{"d_model": 96, "norm": "rmsnorm", "norm_place": "pre", "positions": "rope", "rope_fraction": 1.0, "parallel_block": false, "optimizer": "cautious_adamw", "lr": 0.00188, "beta2": 0.99, "warmup_steps": 268, "train_tokens": 132700000}
Each number is 500 + 50 x the weight over its row's rms, rounded and kept within 0 to 999. Layers, rows and columns count from 0. Numbers have three digits each. The size before them is the row's rms in percent of the matrix's.

# v: layer 5 attention value, 96x96, rms 0.0743, rows 63-95, columns 0-95
# o: layer 5 attention output (transposed), 96x96, rms 0.0775, rows 63-95, columns 0-95
# q: layer 5 attention query, 96x96, rms 0.116, rows 64-95, columns 0-95
# k: layer 5 attention key, 96x96, rms 0.111, rows 64-95, columns 0-95
# up: layer 5 MLP up, 384x96, rms 0.116, rows 0-3, columns 0-95
# down: layer 5 MLP down (transposed), 384x96, rms 0.104, rows 0-3, columns 0-95
v63 104:565552527442539389535370518455505488426487499623486441511464420574499421500513513469478516548519426580431442456465434494555524520471427511437500455425486519500481571439413503492479436461551546509488472432410482481521475497393512620572543503460490479477489536459473486433500450445542471504
o63 099:503500485504531626448476478487422511464482524382513552467459565533432455577489482508549492426507517519560459480477462470390544513534506454509554435473464452553512470422522464604483613539566478514481546471513414468508552587493592576435440504512516379573462532506572543483509526466515566553
q64 076:491451484524470508470543494512541449566488444460388483496478501559549480425514503471443551569498515495522509440584434563503497423530404463501544490523475532529466444505457473450555389574459507575439521526469548528511468519573628567497519488449504542420509482490438536468401673480460472426
k64 079:551516480548481450530564429492514492417548545511597457467404480518512537569444426527422417543492515553496491462453478525515458517487501465514604527543473459477466500513502562505515555491571458514513538426596396472530389610666429425482545474504469454477496547531490476502486553573499553509
q65 076:558397441538512486497426526539531594465520495518550492491448410429384506567533502465473503524470562514423465445508463465493500562500508418476482578525503462530448605451549494519519466452489611489424485559563425416514455545519501443534560569518461415592505594450483525512576534492563485443
k65 073:410553490464494518421531429486494521492463532404537475490564387443562458484445539425548533486469523472489592467362477470531539499498502463564489452442518564510616484489510461500485448551523476466617532572490577506520549459466532501440438509619572516472460502565451502484385476451479464518
q66 074:416568555431526478470495517452520405509420572531409522537493520572569556482513526516526473515469499545528559530402514567580462538550481585528508450452552551565533495606488529446473502565511420549590438421502557508543558523550456563491515444461587491392492432541502484504464484480419475566
k66 078:557522570541547492583634472489463499515508448494481449547586625490495534475513468618529511474564452525476442525572532496407475453464509513418517410523545475474447409475499498567479468469440572554478528453453485425528567429467474561408476462428450510509461482496474510462556521560557469404
q67 081:496513483525497485505525532584581528542500569503463451447469321498484444476455480445446515512444554536502593539537427564485477544549445534533484550364521519494489557559464473539516485465518470476531406528516457416557557536504419508481597402404519504497538467402542514431490557478467544488
k67 074:550525463500415496445572480476484517506554459583485543482455419536501473418475520424470477433502563395449483462591472492516525449471611506523506492415436410440619504585451397429560477456423496514469458465522521492576486451483455507589461604468517439482488461482466475458457509474477559528
q68 090:477414564531509570513524497566557412540549584452510522519465457480492477472433498589466428538456514528532540507488383556456509544508468534508411498508664503527501468481506452522521450528522458488591411548546424490534497512541488593498536498460584639495505518432539591507522547465437470484
k68 094:542519570522438607459500528542495451542608465503456555544533594481474496560561494547522497442512547455445476517580552526439514528500389502526443463519457491416518505487502407516459594562452442510414491526510540544440485492559553527444486587383573536473490494556492503586478590463459523588
q69 072:565488501413501540528570449543445360552572484470420483592405479467505558522454507478482470476537543507468429603541424500492508517444506548490468491537523517563405443473501494503548461628506488508485546458533490561521560461558511483381474480493530584494501524461530501523465575472354457520
k69 076:553470576509545514457543522530480440583523524388407501556376500479495493463560551460407548419435483506506427479593530570496469463546510476465474517489574514457563471480505417477478423571470488518459502479552542536497519526540569496474460551416547583529552511487501519495543575465382577596
q70 068:516538490459538584457506551443514508509438431599477542470595537465501515504581483582521552471497462464537537462475525471498490486563519443495428451592386475452615576454539441486499555544505472537485504457531483512407430489600516477514432556557397551551505445599430478490583481553554506517
k70 087:576529409484385487511498487550581498462472535530608559516554421579536518486531420528592472573515544503587561488400526459486548440429569510534508463538407502512449510461549551462528576496518507433544565522527472521585508497520541500485459490586550517593448543493398462471485481453529516422
q71 071:480469492449501584514493536464549479568486475558502538527470570428518565465547489525467558571469448478517481442522536395478483434463587485482460490545391486504577536464498405382536483484559526589477536467561516567453485515585526430461434544570459596555493459561429432546569477581455463505
k71 093:567508427534395515460500474452574466470454507485557538504518412517510487485524410509551446548463535588573514403430507452500549434495524444471552438549418453498494493411536602522474521560602530513475505505559467502492460564558480457432478527545495552641546595482482457482479409497479488434
q72 061:482487470522451548526462487447490537551589520447491513493427515578512529621399477448491499498503531513468538520424517501458490504482450449549575465539553383468502521544493466516485493519422480436511594530560408617533460501508570442470557437459551480368390505475468486473479590485449588527
k72 122:564519656450561509539575488510424486581508475494428444588468487439567518452506587504517539406542499471490451560519498511483433608530500569466425476421632550553454493523535454533481491549417496538495513515465568445511531419479544566518449466468528501459428482519545560501528504473502525583
q73 078:562410547490481441473527439514537468496560480481490540526456477553553443584403492520564468431511477586467339547571492580512459469500540460444519538473442541495442478400406545493526454527499513522456491466560537533586473506509537563404456441451498480507604463439493462406467548521436488489
k73 070:459519565557499505453451476414515513605403570513458463600506441550527502513525480421418514465430504550606556449560528566506457508424625474500558400505479481587579537507536546414466425470480484529442462444491558502481601521516457484481501534484507472427458463470494567512551426516516502490
q74 076:538589502505396519576536456534469536579609541425476458505566533395507538532548484432560483532630455480453482527564535434404593513459460519517463503594453476511456440504511488531491489496485450510437557498485511500550471580501433466475507524480504487471465514573435476587521585424391518483
k74 075:524449463472466495518485579483494487452596457472546484491404496516489492421496492474428444447419580517492439467508500486413373607548404533450510570443613504529496415507486559581487467531484484497531559539483525539559518474567507403410497557459542547495519529548457423575534469469419504479
q75 076:501422469524440499473575426543545532471542447462419508567564478503491477527490562479563490471574412447452468561601507464515531461452449422564470513509500376485455411461468483529444453477418473466428535568488488588455511532432523531395549529440476482470566484543504575533460557492464454392
k75 085:568548589478482548526436537472483516598422469446498575510522439494522523523416424515418572462469549554558474482517490504499387482497376482467583471410626573509565478477524468417439485571559495482553524505540499511471530449479465502441502572498518537480492580518513576550521388474470496534
q76 075:507454425539509536499503498560496519510546558373466482525513522569442568572480565497487485485494480555489412481580437567482478541425500538587507594625584506555502503367479445487442451514559512416504552557512457493558431509412492519539479516539529492533488595449584535505542527429470452498
k76 076:608459498471425550445514445534462514441544483546517487492473505393554449489463495506506495496510498532558510484521485519520572545517582397505482425473449426454564510495547431539434469444580524535483467580497537652531459597524442400502496516481458482460393487513483432516468543517421573597
q77 087:596470531425488477463556463526490487535591480487542502408484423452505563471398399523516435520508452489509567507459465507460523558456501561481377416487620504535544497527499396485495520518571496496553520510501445463507483495474521531540590450519552620499389498459536484483528611430554492525
k77 096:534520461591335532498564474482510485531559501483455508511425465442548530469534416479478554435507476418455495546474563389461582579525542524481480524510476437445481529461402522492549631461525531451474453524527484488496429532520467481578561482468526487455558516520431425556475480520394528585
q78 077:419479475510522484508492603456529549444488511489477534512561485503497488396511510527455510518542510580537565475566597448440484447548566536558477443495481584536510481515603603430413441496487523562431503480421476510444497416445445529451525603493472438545449590453452603528602499461510510508
k78 082:460525501479493479555506531538416499561518437347609526435525517537395511502507507535561496526458497565458510571488508577485405550483555431486456563409432478497512495468554506397532534470625427469501534541502398530485395482534544489485543460541466511561483464482551470534441450422517499472
q79 084:468518507523542524477505538475535483499449479459488559523633477502497458507491472569553444527482500418545562407448463539512500530579452473564509422395551528457549523540562487557506503542500435459649461505531464379405463493575523429548516509496553463551400460493527573506608527451500546473
k79 082:530576578490488555577489468534518506565619528511554544473564466510530455454518471470528602539565493416493508508496602517522568563421546534608557587507495643440575464517535470480517600484492484379517572497514517511562425521432540537468488441510584503486533515509498501547496541477527508528
q80 074:390412526569479480467455544491488450473474539526480527516508492430482463450625578546486540471552510524559575595458420493560422540551603564639513514469514439483463532559525506429523495510405488481456443458470427466453514580508475521512495447545527446536491463548542531435538420492503421541
k80 075:593510486455498498489554440485537571541505434460487560552580599545480433516480458568460564470474494454487421477546561521479583587455481479492517410528471504576486380441448487498567485444533538520424553554411500515516443408453491600482466524481529579490557525452495459493447609517451433484
q81 082:556477450443399457527539476535532518509535535566383525452459523601455481567468531508434502498416540441446475535587490472462654499567453520398541554476519517543464471546446503557497422413504455521543439499571568514519537502495479528499540542409499472516587494459535523446478590485423495462
k81 088:499511461490454528475464480606504548432540582476571532452486407478555492451538490515571454549441587470517551483410557536562495516518503476514588629459450479585537645522494505503478459516507542479485480526592425488430492492557487352547565523539503453527473508497497567516525526478482579443
q82 082:477528506451535493564475540466451520424480459526537430488532470468475546452504481523581520477661480529491440544437523508543426596499534608593489462428416486461504578540571563441469525585522449464460504495394513430505503503468501520549512454602467559522484534514560580435503421465544477563
k82 076:454488613546586525476551554515493484509460519506440462553477596389484502487562607439430521476539376560483491518503455430458471469525526572444401440436529543482439403442455442443441564440399489489520444488428508463439507484524509478543527459477538496523504413505546467537523499515528560550
q83 079:509543556422525476538490496462458433472509534462514464538537515445470644474569441502557510519628524428454467582485528477556476530482480668508500457475519538479390505482550566464503413565479419517430556501441512552455530432486559539517528470565509552522484474525487584556413526473465553519
k83 076:481519600471646493421580590452423480502522502488424487533445555495483472377574502455437541389495476429457451460496490489494468501584524515434452580502499492494499503459460501493535524440522497583445463446414531431495471542528495458606538478474544484522560439459456526424584480568520485486
q84 075:492543583455545466592498445479444478451532513444530393565500446471514534420465538507504449437575511511475441625562579544540455585528450641514487482474515558529415446519560545440485480535460456516524560494418524507563527456466545538481575455474571558451530510527564561533481504462461578466
k84 064:487577585541556487449533516555439503560530473489453454432450503500427463516501487495422556442542438505411421491638569499397480537561513516445469612520577539467533455486453398516508414463490525593525512457489507508470522503510459535543556460361501462513510501471605501477494508511500467578
q85 091:602540511513478520442536532465493420541459445522431475589566509438495524459531401525477476501502430557522463463502545447461550448426495477391551476592455502465464524540599511510473443607524504592432609571554513472428465537613492437499491526510462598550512456485480484524494523487438563508
k85 071:535515472443546486410572483443469453532504549473443555523502499564529511444421445522395438471528488513555446459462440432553503506486499479504480439536533475568495481554538568451477532555470511620511457459536497576452568621511573492358452568515556574492490474453457572515519389535453453504
q86 094:502483432575494473476502421543590569501606569435539438405521448496523426511424487446530518515534440517498544486589465511518559495448479438536460520526524457541545505461440375589494509409490595456516515611497495559504531545443452511482557459454468447510485591459531499463545531491590448429
k86 062:442493379565384546467482457502621517548549509508502498453516513445506496556434427451551491595526517391512548459496422415552641507486439498557557472515507417507539498487462476522524506538555509391530489522577466482579506520542384495452527518544519463496490504521464436544421484535477493500
q87 086:509558421519445516473495523494529547451530481537524505412564451456442435505519377507518529579392523458555570393468437479466569489458483423478520500509420509450599599525516508589545570470621548514523471475573483470473418581524478456496469518542419486588513471499472523477546469519532473451
k87 065:404403463577431526557522478535610454424478539527528535501553529502526495462534450519561429606581554480545561513433482456484525512529442601621504452550441478513446475477398516494556580501457478418455468490455458542507495512482478513509466472556567560520525493535415472549434485440514478407
q88 104:545593631468547507505526532450466421530413476495480507541489571451481582424568518509476560432583447535437439528515576514545370520537532578447476429532491491463494458543496476445478522565488436595485429480535560494429531498597531523583486491517490519542521472552544477544441462487549566568
k88 050:520467462413584458473508588448461508539544493650550483474525416558528519545490543519504538420548445502412519541452545486468467499449473490528514596586512545501462635497523532532538416452487464608463498474468537452594490543548506554495464484503501494470423489423441528434531467601456510551
q89 072:507484501628502552512480538502559456533526419520430464486454406474433569504432539533578445440600394529491408461462464476416534642480488468541379451519500471550524580518404410467449513473526508503525562524532485464439503566443516448515446500568524475490482525485492470517456506503562492506
k89 081:497443425490427539421502459520589477454482503528485449527418346422540492529512426469482485450522476449503493566483548344520484520458476499530503437419458408465564573456516516564422591469444589469474480482489495549566494514493448500506531550509532483550415560495547446507560458536565502544
q90 084:508480505528521513419464496471558414489467448548459575534552505585555576470604517638500458492389453547549500397483541550458492467472510390444467488651458472550539517514539457456524566503523492477498468447539584501474506438499544538478476601549564496496544483485503483536570473565521497437
k90 089:524532544523485524511527535526520489453359517567568531534613536510480459498453463551484532515531408621521551518478602459364381479552614528515478392511454567509500453434523548508455611464519406499544507442486499529498466522531499556450530468522502500569469526494547532516510503501542498550
q91 075:540532535462579537461460366626443494488421513568541498518517474521487526484517553412482527486495378476564516482476557473540539482527382544484474609468496448417474552493550483537531568470505427450577537491532456499480554526485498411540544574478552567557523557556424503570553493533464482443
k91 081:505604554523455504465511446531453488414565478491489555425571506498513521430506542470471354405555523583502432493503410542490539453625437567480544515566517449442493468513470486513482387541548417529595562471482516432535528532533513543545505477480542500463571548509516567433529542549540547523
q92 086:435407511555493477530474526455521532551438465444495533500486469569558625534533485543527515518469471524527519525410501465527573576430544470414430403604572555543519579517566568497503417568453485517461525546484546460494472464479407474524487511597538490381447513500488519589451482481450491419
k92 093:486422517549494498484515478474567502496540516520522503558529579428449541584510529479418481472557445561502440507478579367481465419529501524567477488493601497527479484444553429487536617514461486460447531507549420515381485454519489483452626525487480490519490477529622478517612523475538596518
q93 075:470573506456441471554585523523466519476473542508551489500494555529521493513453475484547499531544471561515464586536443521495502432363382559470429452545633521569525553428456506478500474418532441544568532577471437509570389439433483541515547455560519541540423487472453498565474552488462432499
k93 075:505403542547437547416484534468483513420571584396478517486422565536402522513540484503449486554514524504493409477547460515505534562468548491515532557565529512438423475366534499516529618487483613535501423518542452508504500514617466461507491511467476489547571576514489482407514493488446562535
q94 088:470547474486436460535452496573459452519484466566541548523579473527529572534466496448526506506487524442475571528515478508459479521475433486520451479636502484545512553599505561541458626535510416419516534537507478425494455440576555437500436419556586532514347547506516473497615484506518523451
k94 094:515452494516477475454568509508486451426583540510477547501493517519508456489550522518451513470432531510449473509523667449485518455489516533570502515455503543496432411355476506499558542500418514467527573509471664540476469509489557602496437524494517478611616493507535567495542519485491529592
q95 084:541506557464545618475483514499409480481492440551423477484587476440510482531498471525546529585555508530540479460450452511507557543432468558613454495404555533524445566528465521544415497540537483468463509495519415457540615453476542519498494504428486582547516464426537662525518485422479451465
k95 096:637516448553472554498495449501451499469522556482440523503519451535445492488464481473448495508518635565458493496458449590545454522419406531521534559431362474508539489653442424417470490456516445463469487489528529510481444556531547483560503487452566509558434452551491448516495515487484595506
v64 078:535471451471533488429536577547483422523455508393419559498554538559423431461522461487502441502457589500451491450421504549488469477434430562512504555527503414385439537556560495555495439418555484521529495522421535533574397413451531518585470483475460484462513453542501446543453505442497584507
o64 077:512446517517450503553425442525439476503546519440601593525495472582521494493536513560495551568407483511576474611519567501571454475537469387469477457527539427587492512495512509469442578539437530454506455493439452523522545480582544462576562448511531602567527508465527417436466477563487478588
v65 081:487542478551510456522539508514513595467501533497549499525461415468507524405438452439371548500525518590512473519449458524561542471553570539551555548545478543528536455532528499478492422560460587505491395372523588543466546521384462428551481553506563463479459543453458520471418440529451434500
o65 078:513521518461467565427493553486478483491448559451414535539608499505449462393509448490597545513467514524502506472444478481417565477463552446550477425540385481499538567559578521499564484530541555571578549431488479559483468459529513460475479532558410418569504513404488527590544473486553594465
v66 084:520488487490509561470527519478479490581395486483499576489537477504533541575452427563491521547443540525497553498464483486519435601467567492465504398577510573520505507511615474447556500553584559469486439539565487539514455556639421491544482490482431541438532473482426542552433463388597515484
o66 084:537481502528487418498456593522524548495483506472535488536489401486466507469420456496477453485536523508458536481529517470437486485479389400468527510407452456478453563528538509434509502585433523505483532539478495539622552400449505468464598456527607496441504423545600578518470486422459414407
v67 094:532493484490516493540458535522442448522486508422468584405502520551440449520410488448449604477442446492468489390492539491494501494510455496501501547477536425440461416486551418543586457491517575455573565504537538483515397581571532509542499559533512616506483607481486510546551481375441528535
o67 103:538534528524484532425467548409489522485425479513516568565461493455464533407465419591449498444431481531450498465520584638523321509496486472471510443496484524517535599591453533462517550509466372549546523448470487534505433446497495514478450524555483491507517421453493527476521454567493442487
v68 087:543497478534576548461502536468475409542483487495523479536494389541507476373496417459499517501555587505500594554501519513588517541477552510497528535552496418541572563550648532445536470577439533481560509452452499524478507499516568505538414543516496520427416436466468553533580397449455534471
o68 088:403469539452426487463478524545465424474454579444479446526485479505531485367476476490533479564408562536580511431445593495447413458510403519548445441463538522486458436538503570575521490477570479562548500439489519528573564406517475480549633405508496550475516487443517531525494503495469509467
v69 101:475481538521554499442503495469523439545467516525520432507542558558466449476574458552544410470444352459547525544486606541567496469503463517489467456587497520569518484479498482556470586520498433517543469494485582453386548447574452539565486460515475472560503414502576505332472497457481456491
o69 098:555549531481486469512489570649425427519576521533481494493399496471458491470377542349525443520497531514455518558557480484482479513520531559556552521457521554454517425493617527566429518507562530538541512578514452468461561470581513510471449366512480541446431519504539495507518540519463507508
v70 092:512554527457558521472454522456532505498487507548525465538563545537516570520513482586583534492520555458456560498437502445440570496499493505545468595542477569544493440625430486389528508566490468484429524432404513423482572478403483560543448468599532548475584504580450544549543492599534538514
o70 090:509478466444352497527555411512528466400505569460466486424503404576497510464435537492493424495546518496608450558540492511505441423557534553522483462504492492453447421462539480570497418484537562425521538546489535487545564510430542503496511438530520550432450540414442495533476533426414459417
v71 093:477406495421462478533569415519520419498407490440546480477508550439488528561498502548504473500537553584526449481481512543567498504490483422489483493463479544413495505417529541548526509529512529411502402519541589489437574550488435468517642559463482502487387435405569505547438520404514485522
o71 091:529527529531566544546475587464439482555527502467496517445549413464456567539423471460543533618530448482419522469447390450500442452481425466461510527426594379506549455487491499484509539483548488531493555516530516593621441486524406546472501537518520431444446499542571547486459503592523458504
v72 100:416510522529533573448495526475504603466493491596485469499462523520531528579537488537571466553447409463424420478507453471468491521460504467415489522519485541486424520456485553477510533435463499542428522513596505449465476463517494465511525353434369341446547449578501507540498502550545474463
o72 110:559508432517535486549527527550424518576557493490569494469528500439479435523603555533468509514617551430470462540577488479416614469521492510429526580526460487479504500411557428457531442544530578504458517603482478459534545555549483442470456509401545586579448533517512469531506524479483588576
v73 094:499524524450463502467530589467423595479530566472457534483559535524550424529532506503464450504528491438489476471528560428432568528467621450483525523490493497445460507455528540587627578404481528541475545533513491492582456467454563658457594527443532512498561508549466533509491568435542560503
o73 095:499484560515507546517546407461551710485482547436514437543485542487490476547513493577402497462566516514562497530492533504459528480564608540479584495548530439570506525520428394480470490555404454550477464519497515463468441523517500447530484492394490581513514479540483509473537481483581532594
v74 087:467466508487495393552452462559480577439505543513564403527429357442545473426442505467476433455486363474435470463532459467564552511572500466458547531506484529481485482519508516563512399508502525496496530470496548413553571484432361486562511507509439413517491484447532571487507529514520447455
o74 092:508537533489522565446492506432467537510533562505494534519581560437400416364545486505506523548490534424500529438432456526436614516459573507442562479520530505506518511486533462513507459505557489547495543497537491439452506548569437425472452555464442424565457469443443463625583521589505596507
v75 098:458512529361519494506580445461514488490502545442472508511548606440529549510544479537523532497529510485489581545524461525501538564561436515625466560540520529493536428471566448449533542585491480467547539506439456532525577476396502610521439495582573593551530404570574519475549514463493532474
o75 099:501435477512397499508518442513525506466563586512425482499431479554592578554430562527523396459555501498587502559431509483477432460468562561564492474475610480578469429527439529601522512497447541470506500453535569477485476490450519558472602457536505493405528482481458518466489535519503396399
v76 087:590441511574529507492640489520475567447528468587521448495506473438496492470576486481544434527462475549488499555467499515520523507653537487533552446550409434451502534490438479487544483458482514573437467541503451534421525450456394493540463487400465392477440525478465552410459573566503505491
o76 087:567558500509533565475502497492488500598476494488498503592559539493485447573588566495475537544534482519549547578542520411436723527482560528462458545521450424482483452470593427491476471465526525477472413460469510502463537486588487451490518512428493508577451537482431496516517589472512572496
v77 095:519505551403500470566519456488526426499450521560551450495489537428440518545518541486529571544392545455523454527424477490410459442498405529508454644460530583502520472501530564492452536477513499477460432481488530544499588464559589449442591505484509505457496460569444479632462593483452470501
o77 090:525516422529572433529410576488472507514545499444545433458473420583551510526548507518481498431540483456496491528463468463595443447495434488504393434497479497434572474464515496404489510409532576467504567492423580493572534558434453517484517535558463467476446563518548460496426393552501496618
v78 090:524532476525522462478366478505528638451511460485565398554503659466399556548516543524492492553510459559544474483527598513416567424465470509498528581548482534397542500467512508477475481468471548478541502532502504523486432509597441418506523416475456468436519532557528489514474537476493513579
o78 098:551468443500561492524505539534494465490487494544455543590564483443480560564578566522441525491584545494410485563550471532514509410476484509515594486564515458425494604437590490471491529443496499458423516596546437438501437512573499448590378594536495566566469514437483516520527537473519560544
v79 088:477559494545513553522480445442458544504558459527502507449465662426410456528462539484446592558504483514472508502505558461520551469543451491541454606519519486476513474420452425529535539456436507519494507435468472545487545424383421572570500553446452360503409531477563470490509504479472480556
o79 085:517595420455507594476514513492393551520542478507456543516513531503492554606574548596490539441548429504469530563520529533477511451464558546505493476502467465440526595497511496545560497482518536554551431533602485450456369504550514474512410587374492524606523513557447543474498464530543516487
v80 106:484517524537503586455539473506499632505511536479460413487530462422483412348481551445474468490526484463480505532528485472401547536531553492573464499502490512503510438400422449512482476395472590465503550466449537517552461514349516506574527523415505382498501463454492514579501503523503540495
o80 107:491501464457502555539449429534499561451501547477488502515594571487515453526592521581494520537548436496567515583526564468407632511546633583484548442550486449528530514486523423532522455466451528571462460446543548518376449546501514470508517529426501555603549500587506489490548489509529562532
v81 085:490408495590531533560560537520481434509547521392469432446560468445501494555436485467531528540501469435482517474504482476534457468539521520393446365558528451500467398475491475515534565475527501543568471489501447496374463433546610488534513541458455516548530524475497502547524664461547504469
o81 081:501609492534529533399482509474493576589462432554528484592414538445557402465495417505503457453503445481480483586562569521536488574435455488494474556449537492484489541492519501383513527469441406454498445412494462539525557571584490531401594531416471488484493458515462485483523427515495521527
v82 102:518494492463486474515521520493486618507473547513526489495470522493526377529393486425573471499465436448486521425574594453500497540482539411484582578407489442524527453522456409508510495448482607493526497458521531492500509465505445466545606502458406386516487474435574508434543518618453474510
o82 110:521537536464562574426516563470442586522476577518493524480513530445468490430563426555415492547469550422478508496548481537449563521519540549449632533498446523456563501542549487445549505477572468559483561525548502466440465516591477432496402592476473557598513454516407517530584508529527556575
v83 081:530525530523456525433599555496555389517521448467450514541508406560492591473542551519543499520553531513498510532539477496471542551468486601553438446506492544527386477538533514412496537549485469497458560547445424464577507407525485548488458504545609519569430466477488512544352537437572487463
o83 094:444486453532465420603524390504615464503572408480524516516463493557554452566467582517570475474510478557565493480480490454533546501485509451542415480525566458554425449464454468533425481553402517463465447478533521506511541499483530526464642485505494482411547525607585449468422515502450475482
v84 081:548559494483490533525491495462531358576447382569449514551519440545531577562536450523481563524379439485555530522485537531498535487564566509524427543435573473509539495480524587480587428521473441559505538514463488510488466503567455495421451539503524527524519466405499442394430455572451449521
o84 086:510530528563428513499595582564510366495482478501503476496372502543511511425457518449510457429468445477440516353493438526570453485471400491506474505506466621504433468533514495520443512473608476526527484465497502472579476417481505538495542445593508536440455487493589586467451502501496455507
v85 092:520496508548494491501515615489448501472571494468427479476552602410489453440589546466507394500500550443423539527423519491571537457593514556525549411526523540431500568470415512485523486508522572570516461574521444497456565548580550506465427481490458508507578479474407506518399512420516566508
o85 088:573547438508571515464446442505551590571503415475497443551505528475510418558503538528457569454496467595605477592625559452467549510515549407494546502544506404533490567512568465497441499523480463493490446456471527470476470431460619524574528439562460475545444530506411549513524549502503510474
v86 097:553524490393461478473561465421483403533530406545499554504503550572517536460492489490496546562516504471495540532467509452567469551436423572526461482553506537533541477547548560434584418519533498457503573516350586507524519449408482626553470514551550585497495526508470541513453511507409451540
o86 099:486510472494432477539471443461547464457564494454524499504480451616488484539429569489518411423456523514512490386429493514535407462534496399559393405474576476569450393526446513567440544478446499454519496510519546546572517485468554517513578436492537506456552498461530484445445484508433403427
v87 090:587665468480439504464651504488494477561495525475496552548459463557504543480439526542506493506493542509537438527564562574508511492458438562486408433546456534565463525523412505463503422514474578443482476387553501471479565543547532531541430509513535437586511513481477440435522428505448436495
o87 086:429536479526494472563531602523504452484393458496575653413451496552469394525472520455563545457505530604514475422471431469434518580479585448576509507508460516536461570510470481493422565480485519522532522517542525521466502520480544542449447452602449518497525494574444502427426502458498446554
v88 096:516449534452551531521494490525523409569507474509458535526549571537488598516510517552529434529463541479578535504469461526490482544535510527526503524472499565504480457555545473497505527554521365496565558489501450524493437524592632495438441531617645640545478525557509454532499454394519505480
o88 104:465447458495441424536500467495561393444508511514475474480359445521565566510377487462498488454488502574514474536487512573562419550436436514517427477490548523531422435536439539513498517509465478432509518488458551516542532468383493548472537427609482506390500463482582487434428498460485442451
v89 097:494528507521487465421515506391493520516528430514509427497458517448459590437526468535494480453601391464511442434564533477570493507500574517425496476541475504485467498411480465544511407510507537547468541504525469463469483537559446442537562410505438400538639554405462536466481418603521460496
o89 097:547560493488576530506560522516454509552501529565495522504536517403426427473587560452507578545557542488470478340534482541424584515506557455466577534534487539511466610457573495476500483494465482578489450573555512494473535573540591544488393516524461543490453474501525554531529609480464577526
v90 100:512417486530491590455542503386496454441440492495488510516426455504540538448472463504510472502434508526473552510488465486438445521537651466441491409571516434522520537494583523403552474540493565533509476555426566463514533506390436410428460525528462510444514513385411580515522460538462514478
o90 098:501487513469500544481470560493497528474480585416518401508521492483513531369479421475543422501473490475591582366499538462470527516532471466437509550556521522461439442489482483495500443516561461501510525438483527604549550429545496581482580437525597572460527539409550599484469547494439516412
v91 098:459446509554509594513506496440469485486475474492489475533587396410562521422395394492594492482556537448488539509495448502431462526529521486496422443452502459543605524572583514480564565646521545514427487499547543525447517512503455451480533548514543542497430472502490475590611480526523517473
o91 095:445524577477476542525492450595468559474444595507517446513502485451587516400437428489485498513496514426481533501509538448499489503573411532518477463481498491434431421529535556590516439422498525522529579512520562545499539483442438589429648500519507461383547486485503563557476521458516442418
v92 082:521541498442431472530480492472503541480522455489546461492497607430467539518437490515545519552536470542535540562523487489374531561449377520474532567518535523605506590518571516454607489635571505490393604551516442477552463501580437538499512488533497575509490577540507543538456494490505526565
o92 087:501503489504529422589491454466553524495507446484487567596551427459469538549463553534420524387508594488485521390446425562563475440509476469520511430522536473458439455472475553508447496452427489496570537524555538424564480524409533527499522580527538466393556457553476466501466522472525412386
v93 087:507448503577534523505464460461449491631547454455504528430427600493475546510521554480417504457472514436529456471510463475481493496476496448566475532440568383546560572526526454436431458535514596482539538427568482558433459538563486419437493497528454510518480539475531473582554350506455441502
o93 092:492505462486552504462488611495432456539426559616468555479446566443523598474530457562497541429454517524453498385557564538521368530504435484438544549489450534435510508497535582459579506497621460589555532514500525533497470461492560523485438512530452474559527415521545570509457536531506533511
v94 094:576489503595497517499542499497441497432455509684423541502481522530575390389532498507551430500497498507520503539503526506462537468535578520467517394547450432563471514541503558533479507479508475479637504527514545522543579500575463468468478567477522510412457535509400491516553465522406529528
o94 094:508384510464538507506467511522505483476422432410499391523487523525411394422476475428467469464503576606496553510477592424436538511527508520499409472567501488384546446515468439535434501377450474437524428524428490555445500410441474508544473447506481532558531548514522499473503524473500500502
v95 087:585456583554497585537456443435565553410448521450471467554503398492622511503471480533467439496551564581503436473483491517440487485505498501499513417584506474480475403529439554535442489521511527521468437513571547529460588545431490412585524497458506492586461472404469493544494544411460454469
o95 088:537540505527511464554519453519451573465449563485478542464535453496510453362455450362543497523514471436472577614505506447426558510548504522483525512551452450498468502456471455508514484454493509451475571375460496624452482510506503546443580478547542412482508588513517576518549534528529554609
up0 095:582437502495495528479546510450450538571497532400487517545500519511476544444578493506512533480470575633435542565483488472531485513497466549491448514504522454505498490548487502424518455576496404465559559674535558504464548547506477529554507469486618532467578457485518617578547506613517500463
down0 091:595466485523521482552514482450595465519545507612567477572514447528534445465477467581439433475482420459569520527534618414485497452459469483577468524466481500389524379515524457557513523494528590543455520443472501474501473523524508604384546438460472534548561531488452421448499498520527467537
up1 104:572435526466584493479609575575424495518552502524499496471446571528479525536469485455488512510523454472410576479505563505526411532474552525553492531455539500444403507508583466471430473465478493528585404447458431517496562490553500487510461531395525579446475477495489482530499620364428549537
down1 103:495535494528513552486499369455530397495545473525517535586531529555547453524526486481443456433477537590561531497573473542516457582456463552456578548588460445447415485555498590499458512415585464474509454462555497416484581503527569553450455539438454456546547439549440518578543472487451447519
up2 092:492455508461546469538557501507485427471432543477536424595464460524510483440574518573467476482473407463479472434507550615475423537575637515422461478511552473497534475478513523479471451503511485585558506474537504516554481426510666511531578471475570514587460432432578470528505466476467454530
down2 089:428529423452562478427571515489483603513528500435546503452443464539507533525503452535517430524460479405574560453468457532499561591513424528489498484555455482407391526454478550514497519615479464343513480488447478467479494518470505507459481536534499432434422476506461445517610558519538495420
up3 104:499428623539487413454449454462439494476558455520487474536522541511547456448429646513428540488499508490442514515406412537479536543581503525430476523473500452533407550563483470502386465531483535524413507567442513523453434406453491420482451529420498485532470509456528449529536562507508576467
down3 106:532481518521453481451594536468460456426595517485508542460490519600417358486501524515465483515580494520592584445587490489553439474562423514554421552439518493485536443487512421564547586555491530452412520542448477548535457463494583531509480501505522598500436445466544479501484529584504551455